Part of a small language model's weights: vocabulary 512, 214M tokens.
Each number is 200 + 30 x the weight over the matrix's rms, rounded and kept within 0 to 999. Layers, rows and columns count from 0.

# up: layer 6 MLP up, 640x160, rms 0.0551, rows 203-211, columns 80-159
# down: layer 6 MLP down (transposed), 640x160, rms 0.0552, rows 203-210, columns 80-159
up203,157,235,188,196,221,162,223,200,216,217,196,226,202,187,195,191,208,185,174,182,191,207,207,229,156,228,231,182,190,130,217,215,209,174,217,201,218,167,203,259,215,199,222,202,158,223,157,195,222,204,220,182,249,176,255,233,147,196,161,207,206,199,210,179,186,243,191,190,179,236,168,167,197,209,197,190,229,164,202,174
down203,189,201,219,195,219,237,192,222,168,181,240,149,193,175,219,196,192,192,209,209,234,245,232,159,171,227,201,190,244,208,163,172,183,164,192,191,200,176,225,192,197,200,151,225,253,214,273,240,212,230,166,182,231,239,144,193,186,209,176,204,200,210,192,259,211,168,206,177,177,199,229,257,223,227,209,230,139,215,176,248
up204,195,181,261,216,268,195,194,181,207,209,244,216,253,242,193,182,289,196,166,185,249,131,186,208,216,231,177,255,244,132,146,172,215,198,180,216,199,212,181,223,235,166,145,205,258,212,218,184,186,206,176,172,164,177,174,161,196,229,293,151,220,191,297,239,177,158,194,191,270,207,191,171,169,230,276,178,210,172,200,157
down204,188,184,211,242,247,197,181,167,193,200,159,238,194,285,147,239,257,173,204,153,247,180,260,189,196,250,144,248,240,154,247,251,241,216,205,181,266,230,227,179,187,160,203,204,234,236,235,187,198,288,191,183,166,179,269,139,209,235,281,128,150,201,233,134,180,182,202,92,165,178,194,148,146,125,244,121,269,198,183,190
up205,200,218,263,241,188,177,206,168,162,202,245,186,190,201,164,155,184,149,209,245,198,216,204,220,183,215,186,186,199,184,198,181,214,254,178,207,221,200,162,184,150,169,194,204,176,221,166,223,187,209,182,222,187,175,182,182,183,223,184,169,211,188,142,191,214,177,205,190,186,149,210,235,161,210,223,193,200,191,207,215
down205,230,177,176,197,162,234,246,208,153,176,249,169,165,265,178,200,232,168,224,192,151,228,181,208,254,138,189,233,226,183,204,222,171,241,212,167,199,250,245,162,211,200,215,187,230,119,197,178,179,190,172,178,227,219,183,173,216,139,243,186,221,117,156,190,198,204,208,222,139,173,173,220,255,187,212,219,211,226,181,240
up206,191,221,159,305,198,198,207,153,268,145,197,248,241,172,192,212,153,195,169,216,151,174,199,216,212,231,226,229,184,180,197,187,185,215,216,177,184,227,191,167,216,235,183,185,249,182,166,135,233,173,194,185,161,208,232,214,118,226,194,163,189,230,241,200,209,199,153,236,251,174,226,205,203,223,177,262,236,208,248,186
down206,186,200,177,204,192,189,179,234,230,244,199,170,170,203,205,232,166,170,166,223,194,189,202,215,204,217,189,224,198,174,229,221,223,216,229,273,216,186,221,254,217,163,214,176,181,219,222,156,157,189,196,174,144,193,205,202,196,188,196,223,224,227,192,183,210,176,243,244,267,164,151,200,248,143,188,177,235,165,151,231
up207,212,198,161,227,276,191,177,213,194,161,166,182,158,206,171,218,180,146,261,258,166,186,207,234,224,233,223,168,240,225,176,258,187,192,207,141,204,174,220,233,196,184,227,181,213,188,169,182,204,212,230,251,171,210,235,197,152,210,268,212,221,190,180,168,158,101,254,203,239,194,217,171,208,172,206,178,239,167,222,212
down207,169,189,258,194,242,181,145,190,119,196,234,247,228,192,212,166,235,250,172,201,174,231,182,214,203,199,206,166,218,187,195,196,245,198,202,193,207,160,235,159,252,216,185,151,219,167,176,199,170,155,220,179,192,166,188,168,234,206,192,193,224,176,171,169,191,221,164,243,227,169,225,240,266,186,191,203,213,236,225,189
up208,195,178,150,180,197,196,203,327,269,216,162,236,142,203,178,161,127,218,158,235,182,245,198,204,265,287,136,177,246,225,172,196,188,225,185,200,164,223,143,171,183,273,217,199,207,153,216,256,199,187,184,238,126,199,190,143,189,193,202,212,153,193,231,212,198,261,186,208,248,213,196,164,211,198,239,203,188,256,199,212
down208,189,177,195,178,236,211,196,175,147,173,194,261,202,146,214,239,228,165,230,223,160,130,231,185,207,164,234,243,173,156,200,104,179,221,188,147,186,228,197,238,251,189,160,200,147,213,191,204,230,167,198,177,218,188,193,161,232,189,202,189,228,198,196,174,156,155,188,193,143,212,189,241,169,224,217,200,143,170,227,190
up209,185,223,126,239,179,211,199,237,189,225,188,229,187,183,175,281,206,289,176,196,181,195,198,151,119,182,224,201,173,185,202,143,172,175,217,186,171,250,168,186,158,244,244,176,195,156,194,147,215,206,156,195,196,208,202,174,239,191,133,187,208,214,216,213,252,224,173,195,207,155,140,215,205,202,216,178,243,147,174,224
down209,228,156,212,229,222,192,201,203,218,218,205,188,174,188,202,183,239,228,171,199,149,157,219,185,176,223,214,200,223,134,168,211,206,211,217,219,193,212,196,228,199,168,227,239,247,214,235,181,162,140,213,200,159,169,212,231,171,230,165,218,183,222,232,191,259,194,184,249,242,201,212,201,169,220,190,196,153,145,206,200
up210,196,224,137,172,213,213,202,205,184,165,184,212,144,214,182,239,205,192,165,191,181,217,173,189,198,253,179,149,204,230,201,201,207,208,237,180,175,149,233,239,215,199,181,208,201,204,204,188,173,173,169,184,140,199,251,233,162,180,209,183,238,214,215,189,253,201,165,155,177,194,193,209,202,147,165,169,236,255,232,168
down210,208,172,132,133,202,228,179,194,198,181,190,241,203,183,210,225,212,227,188,246,220,210,230,152,226,235,209,213,209,213,176,192,155,204,144,169,172,227,260,237,168,208,222,225,268,171,207,177,229,223,174,188,248,188,178,202,186,228,231,205,224,222,228,252,185,182,293,223,228,179,214,221,207,216,223,244,208,184,193,231
up211,188,210,153,246,274,180,225,237,174,149,207,204,197,185,195,193,207,141,159,195,201,179,200,199,172,265,189,232,192,164,223,216,142,289,200,218,167,209,224,196,173,175,213,252,242,244,253,195,210,241,172,226,227,183,183,156,205,216,172,173,222,211,211,181,197,191,215,233,186,209,150,208,121,153,251,202,176,156,208,187